Each number is 128 + 32 x the weight over its row's rms, rounded and kept within 0 to 255. Layers, rows and columns count from 0. Numbers have three digits each. The size before them is the row's rms in percent of the matrix's.

# layer 8 attention query, 128x128, rms 0.318, rows 0-127, columns 64-127
108:157120166189094115107078084078095167103083115156130144126138155095121134118200106101155109123129088101129192117136135117164172118145112133144188118162164107109161167108154095151112097092058094
083:168083108109139094182165113118180087140163122093131157150101057116122140085105098099128115160138176165120115164177117120147082106118137116116088123066088136145143180085153147080139105148154115
087:100135107132056095198195121120165072124141165103087142127129120157179157077120097165059138139166107144111111092174164073088091106087121135093137122123125126177111177118130164118129103189152131
100:102100083111165158151133126150138082179139095094141118176104119093139183156183131155102081133095135117131112165136138095160171138142185136164099127088081116143073163094059193121167151154108144
094:127111100157120112112104073106123134100082146138151088108131186177177146175094157148050105224116133166085118098106109113137132132173162194120120144113102128191114154099090177112103128143132120
108:119145172135152077094150085150114057077143079135060114116117128138111193139106176118113126123224077129110105119075153122139145104099133083157097120156104091118125188137110148145125116145138117
105:108173154133150151155107128108143111144065082170095155168120140115129136166123133121162103142152129107127161123145163175072208086125142152148167155214154171123149153144091116218163116165104101
086:162058172104110105148180191085071197063189141157120118118112151108117129126060107131111152134120125115148103152143104151132085184093101078135135111161086147109098126075164138102096157092218101
106:135092071105175135214124137137137123114134156110185138143174114147159122094116187151121158181092096119132081060125106127138065106110149088116168116126120141132148176161145112157210117112189073
076:184123078133089088146140124130151137213130120122162083123152137085089126074152114118106142073158137164162085158161156119109072112081122112051120092143147149149144140110127114143140151097114174
121:107145117120109180112128134169091171067092138089168159125132113147080152137110149117175071111077136084085105104133118196116116138204156175147142117147127137140095133121133149167158154080100143
092:121084152149112050147126109106146134184118161130118081197127073111108153149074156125122190116111092145170153127095091125074108125095084162103129102170106145118148167122185119140182161128138153
116:091164164087070080106139074144136140088111107136134125135071150127151175155152090138090114085105114172058131137114203112128186170178153140198118120156101164172157192149120131123124144166146100
155:117190209139102110096122116162143110152130087205119131111080136101087111103159088122160112092134101089143139124130108109126208097106078144141127128169098151083152097136139081117110101175133163
093:153123178162141102134117126146147158076101160152062145117114139186053074135104141120120159206172122152155130088143153132133116153145069120139145061155163138099161148095163144175168143147141116
104:144090146124142080085183178088178092096141172122153123120180140082157118137155174115167119142164119144091136141183101072098125122197146148062204130167093092108065086100077162093093184127103156
085:109146153118104116101134171144127148081079128140070098120159104165169091126148107126077136128194094121117146095180151115134078113130144125094157125127126133215091139117217158175150064135146112
086:115079074179155117147109105137130109112207172085147110171079172148116191098052153125097127111125118175120152110110150133144094198151158153110127163100113097104123156157080157077149150178127091
094:090133140083162155129150143158128140149193122084168103167115110120162176133117094190142128125091177175120086113109137163124105181112181086122077165114150114119096133115130167063137144169179145
083:129126151136144159124120184169115141144119132110097132060139129149128109229099082144111115104116118177161130109122103172099119168156091137179145171151131115112088051145141093161115100130125090
102:158139191200120139137140082131108141107172101126144101119158120073159103166105132153082173149134103202111074105109117178143183168126163131052114134117172092120156107183157145118158109104130104
085:180162128167092119056131208157133143150079146152138119143174091087111100103120165062120114189127147138124120146124125105142095159101076100116055112092114110177185143139103131123155104156122191
088:153121121137069139126141152144174148139165188176151133105149131105091137122123139103172153146216121130143141151118149128138074123118102145071122122164122120112173167135169113106154129128118178
096:157132139158114128131152094106191128119136193100131118125133153157108104102108076119040204107087168158204108146112130208114154158104152071085172150141152144116166114130117153152063118113153148
088:109127160158166122094103162132122111118099134112140154141137117112148126170152088212113107165106171120042118134151102155106191146146169071148072142124159114145046118086081152113120107112108082
080:111106152133126078119082144169153124131142221166073147111155111136140119039177146119139148062104069145135122097133156083174083091113109132108108051124172081143162129154108106089104159169116136
101:109117125089137155150133141122188125060142152154130145110129114164092076083100096109138150139055149147166112156106100054117128128135153107124183068141148062151165135144195105172151154136161134
093:119098059167115182145153169154071128143110094102132153128153130212178182117146130163100110107163129146126185138137116149194224118088112128123135138143141103132085194148082118097136132192122137
092:165101126113145094111153144134137149123158097132142142218131136161119173155145154181125079095153151134086084073138137135100132143140124069184107196086141167129136117153087121068145110111159110
130:101168116161048086123146127125100137110136114132118154161145142146109147131082142153131139087111129110133205105068166135106173120088104084093120132201191111174164133124099099100163134158121107
100:151076093182154130170119115087106141147148117154148115039158140168085121142119110154134115113149165093147045165121146121158111114131173096080121162078121098137108155147102131100118104124160148
123:110188157151049116144161144119140132109095154154137102092114178122091156107164131096170128136116100114118159110138169134151144033144128170126187139235184161157104159190066092190122118162121129
119:126145084105125135130088118150098151096143149185128109144109144083143113082067177077163145180071093112144099109172106086152073136136109173140158138092125136088156080131188103170157130135177096
113:141141085142122127106181096148115132103147214097072134142092162151110141155106090098112147066072175115108099181135147089096092124137087162116121130101178122178155150102159200092091142129169112
107:155130102185133080086125061150121134148113106128142137201174128089114166138178107105120152110149093103044151152116165101141181094079168172106133121135142126106124148097092109184140128146054115
120:173140138115180197105146163112131125190149163082139103117147166105145120072107136168134146139114166175138124135145119163113097131092102151095110130086116146175119050122113095117162106134160149
093:166068081080142108136089157118150112129133201148144055130131163136124106096081179134139104105114112167102104061127139115146107127124120126146115098151161103142165124139138145120153141130197087
078:149120095117112105148139076142157134150122144128112070156187075089107048106122166050111155171123091116158179129119116163105116177157075157181160083171165135176181100187160132110107146149151183
108:150102076116166195157113150092074139118164125076079064154111119170205150160153115133162134173105124136155123153062110138161088161131143173139091171091137085147116173076118129051074137113111105
095:139105163061169213044114120173085076143128129159161141118116089181142090192083135158141156121132138147180099106135071075141147159186186120167109176115123142147103089147133140092129104121137151
107:232173124121170157092093116142135140159143118129183123149077098136157092148108141190131051111131127126111142063092099169187159106096145078151110132137085116128095105115157111105151135073137122
095:167138147071096153105110156167141083138178160137133149097145159124092076158123195102136114107119155150127101161148129130135102064175096147180105097150111151156180107163173109043110146090124150
114:148121097165177126119123097081109210146102101117147118085120127135083130172110042131114126131168166211083115123167135119175138135088128126158111138163154045103158132103135092144183148128150130
098:164096119094169167149166199122121086113114140121139145081135136119120085130154158090102072099124108113137147135120133164092145101215110153122090101060146159126110147181127159094156078113143158
096:085155175149138163103087188169103173119114106118153144102138156115149143139142172088121112152178119150149110137141056092114141201124097106118110091113212146125162091133111104162181141097104068
104:143146135113168124116051125101164142176035162105140101113109094148108140143154119144124088144152181126088094138153148141147123178124150083130074091148097109082183122147149118150175148153160142
101:096112110080179138127091116140140095139136222089101096130079166149114119129118140093175137133122126093171085164131199121122140129135097163152136165095112146058154103135169103129125169086145151
095:089175129113130186056089125107126121147144151142112116182142109087137117187108117124125144123163106109065155130087104125126152110174114143172155095163124114072086116130120142170146144127050080
094:158119114081049113127118121203207105077154095188129109105128150105165165235141157131172147065163138108127106120134066138097105103107157119128113149141109181097165099151129117083181136205154142
092:115118096105210117125154120150102153091152102065164065127144131145145133135159136092154136150110153155155156050160138122107125126113125086120086158042085172108118094117084154107163098134146120
084:167117115096150184122153120152122154086143183129123138158122130082131132191093169103177103092134131074155137134158179155116130119171133102180115041099123092125170133100131122095128073110174107
085:146115149088129182113114148122114094077161099093141142047163132086147143092148118071121086164070092083105087136117083065156090136153116104108128107124079136113116090135109168083123126128191150
113:107132100068172139114158164170109127128219099080147164134122087115157115070135122185118124134073173138092128136116070090154111129140152173119166169081061134125086110181087158138136140120183149
131:142146164133121120052163112111114099195126101164117158113080136108086111124144067112130134104083114160101075106108144116130116090095083109167136151139130087094180127192103059158171173115094136
100:135124171106134084113086167190119091065125113130148118126146118131192090143140163141112145107090140186095130154079095089089152149150168044133045092109154180132120078111159143116086164133082106
125:160124058118096164153184135134138147165177124098150144162143124139175145125134121134098188166142155142120101093090106163123086133086113115167118102128112148134140142027169114107141093112110094
086:139134149121121088156093132168171165082123142170129207123173046068070104116119114081115135109141100114124159091043108121104152146100077110140124060147175159151132156117120108148132126146139166
124:111213116168159088106146060105104106126138129082070092150065162161105073127074084112156098118137115114185129139137189163122135112087109153147154109208131114054136168170146117104115131139126105
101:114148162172103083142103096154137114110150148163136137084139143103093052123107196095119147069089125148159090131137126088137118120125116130105130127103107179053120106170151123099120140193144143
138:061145172192145031137111108099114133162121155155086147148112140139132123125138131113132117122187102142109146123132124134121183120092081093077119103165159126077136219159119157099142133147101106
085:193140170118195124067147088099129163135107142163167118160134084140138106172146054105112079148098162133148141117099109099136139167085095154110145135107123150106133069139148132148079086087113119
107:128129180138092142135137168103183094141136194104141081098187164140130168118144122081199145171115104100096115110147094146138171152121114134122152141120189150156135113116203075150070107123173141
111:099155142087123143115160152155177093136163154098183113088116100098169132139111155125116152133128090099127166143163119124124133191111164129132155110098147151107105060096151119116155102120139143
087:079129126145217175174122117113183105095165189080096131158121154114104170125153170100188120127113146183133175136144157163079128127114088102145147079125159084172111109107191136146187133134082094
076:163152192155168103078137145049131100109099155165128144073123106135094100131204123155139119133162139053133156153198117139104133142128122099136106144140149113119086138131169204139085089111171146
073:123090090121127161176104130109137140135131060088149186207130047131194177099129100137107087146104108139135122152118065117168104160123117101122162165131092081091137139134120126160169069156089121
063:104106083175044143197118159065176115147144123155113131211190180143114162104099075109139148108119109119120121094121126065120106088094110096160149126056081111062154167111145125094184142148153122
068:112116105120126161095080100168094113100107104148136146134103090108148140133194118203214106121141160180157175164130147135162106158129161113103104190108122133161122108165127142179136141134111157
068:094186155155144124086139185073124165097127113054108131100140087153112116144146174093112108120062115064107118154123103120145150133160089115112134103123187117109083137138119118109082142085095114
090:138075137142151134114107154089114179113121164074148106097078141144170134088122149166145140149091096101098161101063084127178135111077160094195140142067114155184158106128131123108114155067171090
075:171071196134178119117157104133150131096103171163127144150168133096112116134157085137072113113070090109155138130139087161105139171158111150083171096161178150138111143167106120177116140120107127
093:133127087142133106152170130084166126119138121149124101113100094179191129162106115083136175174206168145116152160096106100077128095080097105107174167123108200135178162165097152156138134151156107
096:128162151164118131133135181062147127126126137169168111054131177119125133159114115194137142179108064184142153085136082104153131098172116086148143128148144077134098194154103120149084174143122121
072:154112092136032113169117077107164139170132139112106125113190186128128141082160149184081170139157124162118188089126143125162113133139139129135133092150143087112167138122100126105136183207153132
147:128143138155141134127154110092105093121157092118149124125137146139106163176118137147108171142128108159162187097061108089173173123138145109208172114158107140046133135165123109139087154226099154
106:090123115111180153139123127123103104089195105114149101129067084091120136137156146102185079146110112193104083103137148122166152098084141109150163119123119080088152153131114114181143121135132151
109:118176088141192152096139162146155088169095144129126094120147118151056160142114185117103116166147132192120146110148155128133107096117113117089117182179149158145121172175105086200182135117112094
123:144116041131128164070077145142156091181106142115117136167172109161145108087115140109152039111172162100167096159099095149132110144156110137083141169120121196155125028106171156127154100076136114
098:121071122147168116150101134120166074146144085086178129106142172181132181079171128145122084153136116121100135109141092164145173091102086107116113137182070110107155143129155090207174140140078066
096:154106140167114090106108125157107125137118105109067148134170174089142146130104074145081175109125164152149063129127094081158088099094111109110179108122140205096141064126121094130148082105081148
076:134120166123084105105248140153158130106103186132111095070101170098131106126121110097147167090069151082101090086167118172134109112164146168098140107146161153094089130152120166172125176140134155
075:106124093122168147088092147174203122157091141160145115162123130098138162149061126150112116118185108152230125222093111117096095114139164112146104135094094109140101140152165123093158091118116133
063:119094068127139168128083156161098119122128083142120128112135163137221135146131086141155117147201129201134132089154130131142108081124143124158131173097084177151160114134148105088169138163146138
056:139132170142166164123174134114122104159148122119110118125107165104105085161130091139133129118110149081134113130172091171118133164182124142121104111111151147144112172086139150123091115118177093
080:110136071108116122109166109118086092145105169158101103197148100135137109183127144112072174069141145132075125125126098101099158161160127153129106108108146120097113103067074193090088086111109065
097:100095142118130095099150113146101106144117036145152109117162105091124150238158174133141099104167047106123121137152171136104129081200104077146097105122178103103111100153122102131132124088077115
071:103106115160129193157138066075145150154122101098125144163151164145187148113078106129153184115153116137087175111034133069109096132070132124166128114139076156176173146142108111152139186112177221
087:157117069131101175147081136132089088119131139158088066153136054140149095111175107108128090156087154184123149100202186106131133083127182090150121124146124175119114120115106173122172077176075136
078:156133200131130144094169160087118134113139123112102080144151152144110152123171176117127110135072170076076119172108101122103194145086153114145122142110106134161117153102106217162121058098177099
097:151122065159146096069078134191114136112131170090127112135178155123131119036182166134077122091137122145091136075132112165182137125138151101154128123051134081159114129103107140103098128170121122
103:123157121145168155127128134150132146122133098116158162163066084143092116088176071125110078141101186141161099140154129140127165170054136111052071090078116139105097165117130154100106099085199107
097:129102131135109171127195083121106162170139125175180156115118144136088111177165133111095123185109151148174167100148152142111115088108126163127071108122155082097164068125207099144166102203159097
100:111076081133116116139123075093091114201091108100174108170161109123204133180152213082124116120191151111121085184162125132105127108107177156096104203094127164198135119070135112126142076092144147
109:143139072146129055134136145182107130132173146171158088154180154126124138185111111123142144136127087129187158100064155168154088041078105137151110127127173145166111158140125148078110157210118136
099:122148187087121184117164120127116214104104131112187118132166130143154124150174075129151132122168127140140141095123111094179081152094139133176166091135079056069169137180112109136106079155105129
081:071118168185104106124179127127107083162104113128129147141114125154071111088146130131127150105117171171156172147082152097094141144140134203071150127158134196103162122139108080091125114128143146
096:101090154077094124163129217146097098138095048096154147109110204112156135145102148029123132098108112144157134118113147097187157089117092141196130119135128161128116118123115083144172174149143097
109:107090099189135136110120141129160107101081157122086093175141082113131158130124134157100114187074109089136096094082167091102094144121186156068173179112176155112143155078180182140165099139117123
097:081189148112075132149157167123138197061115161123134151089170095137111125129150096106169168150104121194103109120128142138086102159203134126180199143141160077080100158114062105112066153147112126
105:122120090104206100122084097188103127079096143114100083111125102117121128155036195152143118149122057149179158093104137117099174103201126140123116168079148127120121158115123150114145170186130133
089:084136102136108130151127110145133140126110145101132151146107164160137161136104138122149102131149154132106108180225169058089161184174127135107143069078128109113126132177137118142180203179120165
106:126136044090100119112156119069166136118120152123114168107144147124099086128072136134096146136160203086097136134136161146116168140113089126106128159154151120182111119204096079082114099142145158
092:153186121145119155095131111074128148130113115096157097133175110124113066080132131172096163140093140157118104137079161137123135176167107141169106145143145154119178134156109151185134130144139072
102:108147099124104154127150138154072140109130156114106160146124089153144129129127070151134139137166091140133099144146137105157091117051080161172109099089144129120125101113148140138096083100088157
104:144094130100161131147159130113069197181107128141140151087197076179176183179133083128111113101115123129165126129135086205114126176141151144118138082186144130151129145112147118159054130099158110
102:110117102136130120175141117130130175062174188094135097148100153114123148139146248144142142119120082127114136144190141137165162177108116151127165154108172141121115133121092131121103163218132109
105:150117130133113100157168064069096169157149104123093120142099134111157139100082184091119147160100113127160137180167135153124124160166105176130130139112135135150102141162101144080152105129120157
094:134105114131160114144169126182191105117146121120148178081088135138083151049144162134133181183140124108139107111161112113118156156140164135193116144126096118177160136134107117150158088177125114
104:161122112115093097128091173100161079168122183173173128161081148056095118130101152170114189163113109151158114116154153130107092176140131175126204150140147154138153092106140090162138125128091157
103:074174129119132215139155132166089190155148149140143166138146132104165064161179126203168146131151186139106186142165101141118103111111095147141120192174133153144134109125131142162069129148141167
114:142110144088185125135204164188123113132120132119156111149089143109111162111095112139090096162197155120168126158127155209129091124177113115116038146128130163125106126128124086156159081112135084
093:084125134170141163181143192191104110115174094128065121128185189159146121194144080131134088089139139113108087174137143126134106201120133096086137171102187134131154147141153076111177117064141166
108:149108121150123097127128160132139068203147124148085123147103163116092083032158192139136187143137190093179118137170140073094163117203126100072100088140101075116161102138135100111157105033126110
090:146078135125185156128115127097164134080139137142135105158163107093149118132158109110102115120124144107112112091092075121116101179189151056142170151072125188119171181165078112124117117157142104
101:177137077118105155146145143122125100155152138136153146093170124116194100156115157146069163136175104146146082154118060139193137161121115109131124175129045143088061116130147093150139060117126146
091:110147105109146138153161195125122096085144113090082088172112108124122124177123112093146117155127157126177102136101117157151125135072116155068192061122094142091198158139198133136117156131181112
097:110099145136163137158152138140114116098149179162141123105117159102045117090065100156137144159170125170121136118083075150094078160062112081084169166056148090109103113123157104136098096143182096
124:139101120119086107145171117142164134124117108127087096111132109129134061029107108117150133107077149090146064128167127105116149102125177080059139182142131157115091135152098167124120166092167133
111:150112067164130116099126134150122093180132135153100164139135124204178099124106085150115126157113141118117082144179025136126127116112170153162113125049154213143133137065170114132135148094115167
127:138111104070177138164129116188143085089126147115120083138136098133152073063164147113098161125098200115130088121173125156161093140106158108131097096131097144198137127138153195127130137076176158
117:110094103183159081089146131174193204101141148146064116148122152111113132175145100151096178131150115162102124122078137133116151162131144160084133122145107123124143174106072166158135124107185161
113:164144078152144116098150141111155128151171195124071104152057157141092094113157167104119149107089138107126128146130092106147126130110144170051084132102144128145098130125147128081113104033188153
122:123132157116140164095164150116131119099153093133130149087165130219159160183125169117098146180087133154118188083077103151124123133152154079164070134076167115130116196140123153133138144232127089
101:121152116109116162173108077156123108154098117138160122131147098116060116191103161051158165091168174117113135180062127114157125061094064115160146160146149153092136109121135169162105176125146099
105:114092116144104148125102106096130110158152152180196148147161138114158129117105205131070126153100075157077105095118132099117065097173143161169124105106187141123111081155129123118124145164089127
114:200164135097175140047160143078155195158119118140060129115087088097150096073175113129155097116128122126114140141123096093137085127108152096124127091087161132092089115145138141134137077076085066
104:111109134065163166147110141085102077115139120088201162056069126120128128136122110048118117094141120101151186116172170094148117156108148180169122140068147191111155138164109116111135118159149140
095:141177185122107154146144087119142131116139130144093086178102176124086082136093117111139117080119124152087079124074091127150137136119106169130108162102098164133113108102148081113116087034133058
# layer 8 attention key, 64x128, rms 0.297, rows 0-63, columns 64-127
086:193082169126147130154149160103178093170103145147193081172158137107113200175127130137100115114133151137111098141126114161159135076074141082133106125165143155184146110083125107183137157164184180
081:083165098078155225130122113103117137184093127147066140126097123109144111169135106091109116118113151125135152138129120168125140198149119124057172160110143160092065134117145073174191152034081141
092:073188159109144110102107090159107155126167104142042110154075137080112095120150138094094148137099080131090139172119117131136132123137124159081140111147118127075124124123108161169140159113124113
098:153167092116102070080077099112134134158106120171114130108088149116140149126138155143085093074174158157101129128131103087121107207164092156089170189081145116169152105132154150099145144068100138
091:055119078105167118085120169109137122098100166125137115137147118117099123084156141136172092175116056062149140120145100088096159137133163176132148087141160113103155150164119088076115128233079091
084:102195164079136102107080107145106088185140092095099105125133140178142080098168115129181143134086160140138085125160096115160141100065107141135116119108124181130117159129105103179135109127118164
104:101112080089127121147125181159162110106121121115079096115094042187105135075092090108171127179101148117159169139138153061118098149183154093156163144091125055123105122132164208145112135061145180
096:184110152110099122138116159086154157174116091102093124161136114096159063131150097109188191136112132145127123125150138093158109189175153170083038129121131120165108111112127138114178187086149156
103:133166172127089087063155149167132091132105164135171168106104152153119138165131165119119118152101076134147197083070143106139180133153097157128120105167116110174118154095017094135087158205101168
117:139124142104106104207135119140151130143148077137074088100127089116119120107136076087109164118166127124157091156116114127151137141156148155048138086136120141102145093112137140118170184034151175
100:161145148156092115144108095138164139083124150108132160076103203106128181124105096169114081076141114099109131090132127089054161160128177172154114185099170114138089143157132096192156091157115101
101:066116164109145104128120113205122092061145120097169190116093068203136191126124118096122121170107099067041177134154138149135155109143153162137131096116154098153091197105037117130111109197106103
101:145164139152091071160157137148070132156099129150085116174173089129098090161152177130104110129157130102191169120115092074137101087174102088058121125135128129131141052165110106138089143112110194
094:197119175115106102120128198140072171189125130114071171137181109123102119117136093151102186163165109103194103114106142184127137091121076102112093125206120138109115093134192106108081093082124116
103:114139134162138100122073105190136147140122079197085109190101155120112168127134153113152104123143100109171150157142064057137156120154087152152198111121139125145058150155147115165154154093099092
092:161104140071121165082162111098099125112136042111162208123101168082105124153106112115125106085171140100066107162151075129124046124051095126119161123163114164121116104150125103130168053185109078
094:135087177133154126129086140113105087163156102100166096096152109089090180173134088141168135126148080146118183143169169152185167146145152157109121111078171203215130140103058117139050172158162095
086:108185089128086132161153149151127185147072146114102123076079136109164093077080162171170099129100167117120078128106126141063096086115105132145145144128126145051086154156177199112172161097128143
094:142098088124072127154133141122125167129135109141095138124112150105112095122070136052115124119081154145143094123143101132114057101179115128132143073084070113093185124113157087145143144034180159
095:170124195145134144139113170182164082120146177164232083106139136157059131149159184124158147046105139135158181135132143111164127112169128199113126081116167115209137132114083146155126131163105141
093:111127123157191128138117114090129104135137143098150122154110199176132105128185110130092131139121154149103154078143099125157157152113076146137165108099106052156090183155104112108115070137138132
090:127167062158147130130143150120073147133182136107111143135125029145223116116127144140081103143104103111119159176129173129090149082113152120135143105103171088065129174145133166152127079140151113
095:183151066103126150143116087098115156124120124080015128139138120094164139101131091195133118115140147127197096117149129159120104154140121090144158097102109179081089144117123146119185167053144138
094:127114155132186125139109183162119155148129131108074159084186146121095163150128165127125141159149095080070071129158113141168088115130119159137086100093112086175107146080201111151148083081103109
098:124141104138133145149115051133159114130100125119221095126172136102109116137138190072165090120112095096161094073128110143092093134125110132159150135140135124121190104129144066084107087206117122
096:130052081155142128138095126124173093174150123121132127165144159144130157072103210116157102118125122116122120142169119145093129179159128173080148146082160091155146138079144131181175154167169106
099:073108084092119127129067115163106134044114105173110098150111083109138122084192113134108085109116158161089107154073124172126125104144116089138121162098088129142163129091145089095108092088145188
121:097092186138131055084148128137071158182155116130190172130165128109089200176099120080119144091110098114104168138186120166128091131143148151104114117134101157076085144122066142144106085177149077
100:146116144131107144153129146114138101138121060108125099140098090062096099125075134122130082124123175133149079122193117152092129200133131089093111170074141130125113073151137065175128169077103180
101:147109144077104088101141197134118123190139138172090100091166180148057106103128093108106121145125133144100157112115104141091126121109104100130105079110131080128135186108149115076136109150125148
095:151134139135140096163171150123147128146098119060135117183189115114138125158136085151150200081130143089120100088108054180132097156126154158110138093178121148134133092174097098043088156083141134
099:102111118132173118075089094138098135063141137123092139126071103140115117113072121160132093111171100201150142157120153085114163205106093140125164094098127157158173150111134139121129133176166108
095:111115117142062088096109115125177098159119110140151076124181113155137111036147132134087131187194096150170111129215215116146138075130154107092083093136145177132143133100088085111125150091085170
113:087115113106123143142111110118171167074111151119157064074072099101158114114145170110153099103170147117178120082158129101053093149070159128180167173090087136133128098167170154128172164147096070
099:118097139151242055198154162118140143143068078128113125090132168199138101147143062147177147129129180069151127097144094109078103171157101131102108150106120091137135109137151167158117111101133144
107:116129114084121130125112080159157126098146099128131136140176118197140114125115145165107150108051212150104103089180126174111149158160099142155182190104124146162115104167073174099085053142124104
102:093141128150154169129131130194125118125168176158128186109100079147138125153063129142127086150118162110129138172135155133076142148114159112140133154061089130107107141166095163155161098195136152
095:144060177136122146139165168080067155109151168120076141148122171117118137153149159158121074135197126166130148098131142108061129132088041116138104184122117180143099144156109096088129136113077076
095:115151141149129177111155163095137150090163148163134095147141158110098080130101092128156166117105133136173129092137151160071112134130094029181071053142100110092108113078183165090156147083170126
109:140113084158097139143099183130104138176147111134073116173173169113125089122161040133132175115155134122177093145139112163154094146071105138103103101096126138167138133121142104067095104068154156
098:088169059127134126166055120094136112065102144062137127154178101134103166099119048198166139120133084141160112174143072157200134141126164129102120098152126188113115104157077145119132104174121061
101:100092134106114192175190179115126110125122131107098114128091129179111157127154192152143161108138104119137098088165102136159102098160127123158174196096101154097129149152126105125165092140161100
106:176162155105086113195096132122124067203188139142148146133198142095119134093145101135068160078130130148217090127137164176103204129115071116108149117163116163145082100123189152083077129122136103
123:159141095092103152193098143155133122136198161164095158218120104102085122118079140185178200114141144124128102139194112124161105130096144126156205112116109134188069109157142121127096080144164129
094:114128132110130143136138118023151080147150102130156145153103085127150181201149099121101153164143101141095077081096136174100128140147107146128102133113140141148118137123141177187120129185116052
098:147141148102210162163177141101127134114241104121152121113127158151151080120086112142164114136132144120178139083129154108132128158076119132114146110129107114098032118178169100129090109131164082
098:089202165152120092116112160124144117120181094130157125112133133089107103177175155130172112132175145151083098114086095152115130152097156099088111147125144116162092154124132128179137069144167096
104:126085122111128057160118081104039159139096105168186118072103123190124138169174093113038117154130111118126117066163174102097134147085171166125143170120164115140129153118103110150123149172138139
103:206063145141150142141059061090105114049122102136169172155150085120109120118118114094154134109133131069200150105156153068147136112145107112101163051163144149146094090169132110145044141109115088
094:199046142129120147139145142121094134132123078110133150204143102120170103130138122166099159095185140136111130118122107154152092165174098043153161106133106078080093096079133104146083216094162116
105:071088118152150079142125148153106126099147101093127201130147133179090140155140104136123145112166091176136119177133096175109150218141181167164154150169161132154121124064141115109070184112068166
092:115153152182112166054221152110099164122063122152116142155104125140124159111107094095109131175129146083115143135130151066179155106158109142135163112127120138138119220145104114200093208114095156
096:123096077126135099083147083106084066078143099143167122152118161149129128160128062118096108158133111200151157032173127122157083144154120087114133105096076132176145131092151086088136117107115115
115:128132121095172112093113146103104127113120175124115151100133142152150173160170170160079072169138101120070147127157092124144171163127183134204121148077123194115108192169064195107139158188134131
112:116119113183122156129127171133137092091092149104076130120127217119116084102105087079148160176139184097154140146138115116089090055091163107050182124148158110122153139091148149141183110134131192
112:119120145137142160143099096109142088095133204106112078128128115182105163142117148109194123120077107133169134104126162160147131127159194122141108175136194129110111141154085124111145126055152183
097:067118120146105151083147135133123207146133107131092134164138111171092083080086077113128101161162130172134136131144088138114095157130173138145125118149152094093148134135090079135120087153156163
104:104067120084142168149141140169152122116105101158125088149082133200095149116155086086080156124136130155096127135112119103130212084104126142119091111082174128128106113121145171095208164098130130
095:173073104138126089055123165104151121066077125118152128143097104115146167081113127175159071171152149092116168128138159133057106157160125118118151152120083127148070136161126133135155134188110140
117:150140153166055113104162144129123137149134121148109127113085089147104167144092140188158162128051090169098103094159159115146090147185138101127132215119183098107140082077090153136131121141128154
098:112130059065112143166110142138078138160106162147169183135098116130091112096091145169175135124133109130098098142120159159124090083193139154133119160137114171126106158098139128188168163132059149
098:102154085055177113089148141160098116099131140147160097109083132132119138095141173134116112099166110081154209173064111122131111095104120139137179123200131057102183130176144148158139111120055109
107:137099130061172143150082174093115149107180177117151142147131123179158113165179189183154121109113151123129142118174111118109096144112127139127142200100083124152165145079129161109105105190164139
100:150103139143086109118120160141121122169083069113169101133126120154111086144083081148124119170101127109128164146143114139137093118099114062079136084118143143067175201165081090107073106095148130
# layer 8 attention value, 64x128, rms 0.268, rows 0-7, columns 64-127
102:176157125127121077162075193149066075117138094109130104113160099096111126172155174097147084080250159069130129116144085129065136114149132099130118120115184089132133165146124141092158150106152118
098:190142139132203093096110184129145087098150045108120096059110149117110142118139086052142079139157143145126112094107145126155135080121161142179116143105091141131160179150131094148126174104098112
114:133116116189133100138154102055085108151166168083115160149146166220089094130179154104108114136156181152128084172107120083148130112095129054150175103147176142135078090139151097159174134137135086
096:178159134100140197144115122190134207113149128108098139128148096131110144062139128128106058123129128131114136170132099141132173138100106164113128182148164115134075069144149114135105152138133161
098:172134198102146134147114100176077102158170113146133098119163154117112119110133132117184150134118098141116149093134171159197182140104100158146105142154119111191151109057103104085157156120076101
098:155130151100145120094165150081114122109137119160151185134160114143170090135110171113108103187153150104112095102130108130093131190121169170092084182075104179107153116139100123147095102090199129
105:144077096145145124091193109142124134145164151086129116123126137071131123111138144106103129100126116100076182101127125175188119079055173084135123121162105125076089124115142152106085135109115132
092:175133080092108141123159096135148099126112084109163117119085072143080123099131137098149087141144126051097104149111184148073171100133136151182111136105184092110132060138130153131104122127186170
# layer 8 attention output (transposed), 128x128, rms 0.272, rows 0-6,64-70, columns 64-127
106:060127072085086085136109145138114144065165155104173127153110152153080135116133155085148130106174097076140131132134168101067089162163061050075119088147203117088079107142104183087110184113138106
108:102144159139021101092132155094141159101106138120116150144157188155093084132148098100172109092102131086073126139155123072134107157104160094115155093128164075097153184131134096134097176133237141
106:075123096108097098100154155147175146140098151160116096160086110163178121138066167117132127086184104145138118123184104111138103127160120129162176107144118130144160142059105161112122214127095129
103:144113127117147146117125104112083125112087118204084084125059122119187056078169115079123135147102085071151111108082124080149131169171231140131098119097119114138123127061124114136134117053092108
097:064091155130122141147079104158141133143152065139156140095137120107091126119138068099148199107137123142077149163093140132088126138099173181157103096084099174150160132079175143163125155068144124
099:151158037141110139113116126086109183152097145155126171172182136111163097186116158173170154116120129154159165131122133155105116095126080105161124065111214103113133118140193088156090151058111087
102:131103139188123076111087123138137126157186127112156112069143088157086102161175147092115134115140101172126112123081106202159094113132136122116131120175131114131106149125119089157107127142097151
096:154145163114093166121141145100128118103125108208128127113117154116122116137074116196089149147095155183124144160076121166093132100106132173179139146092110134093168122106160112146086118155141143
103:142073051149176166154135147111076119098155181140172121080128097142137148124141144126120158165133177153137129140133123172142125187150143124145117171121192135201113110142161137111151119137072151
103:140157147134137118099155118111154078118105098141142149082112134103131066114134097133137126164134117106148133140129125154038142177135176117086059175109154100092101151171138101134131046136135103
090:139168097114120102142118099077153119151123172096116075153143123122063090183187104174150114128154142119153203189172183146068098088106097133129150141118085145083129161155110152140144096106149069
109:116119175095097131105168166098202109126101147096105141134139128150170138172156068101067112131148174132120095098120099104183096127101118126134120158096153124073102140207124153157149124107173177
090:164151106120075105165112140191085122123121143177160129161126168167127171076100059116098133132090140126166144147170140076144048116130125130169123151103078157138107170129091151071106096160106144
105:183138162091142123113172093135128145107128106125092118147109161083184098106121060128135107166156191155152116168114166041159136186158098174109137164110128176125139155118144091135140111110122178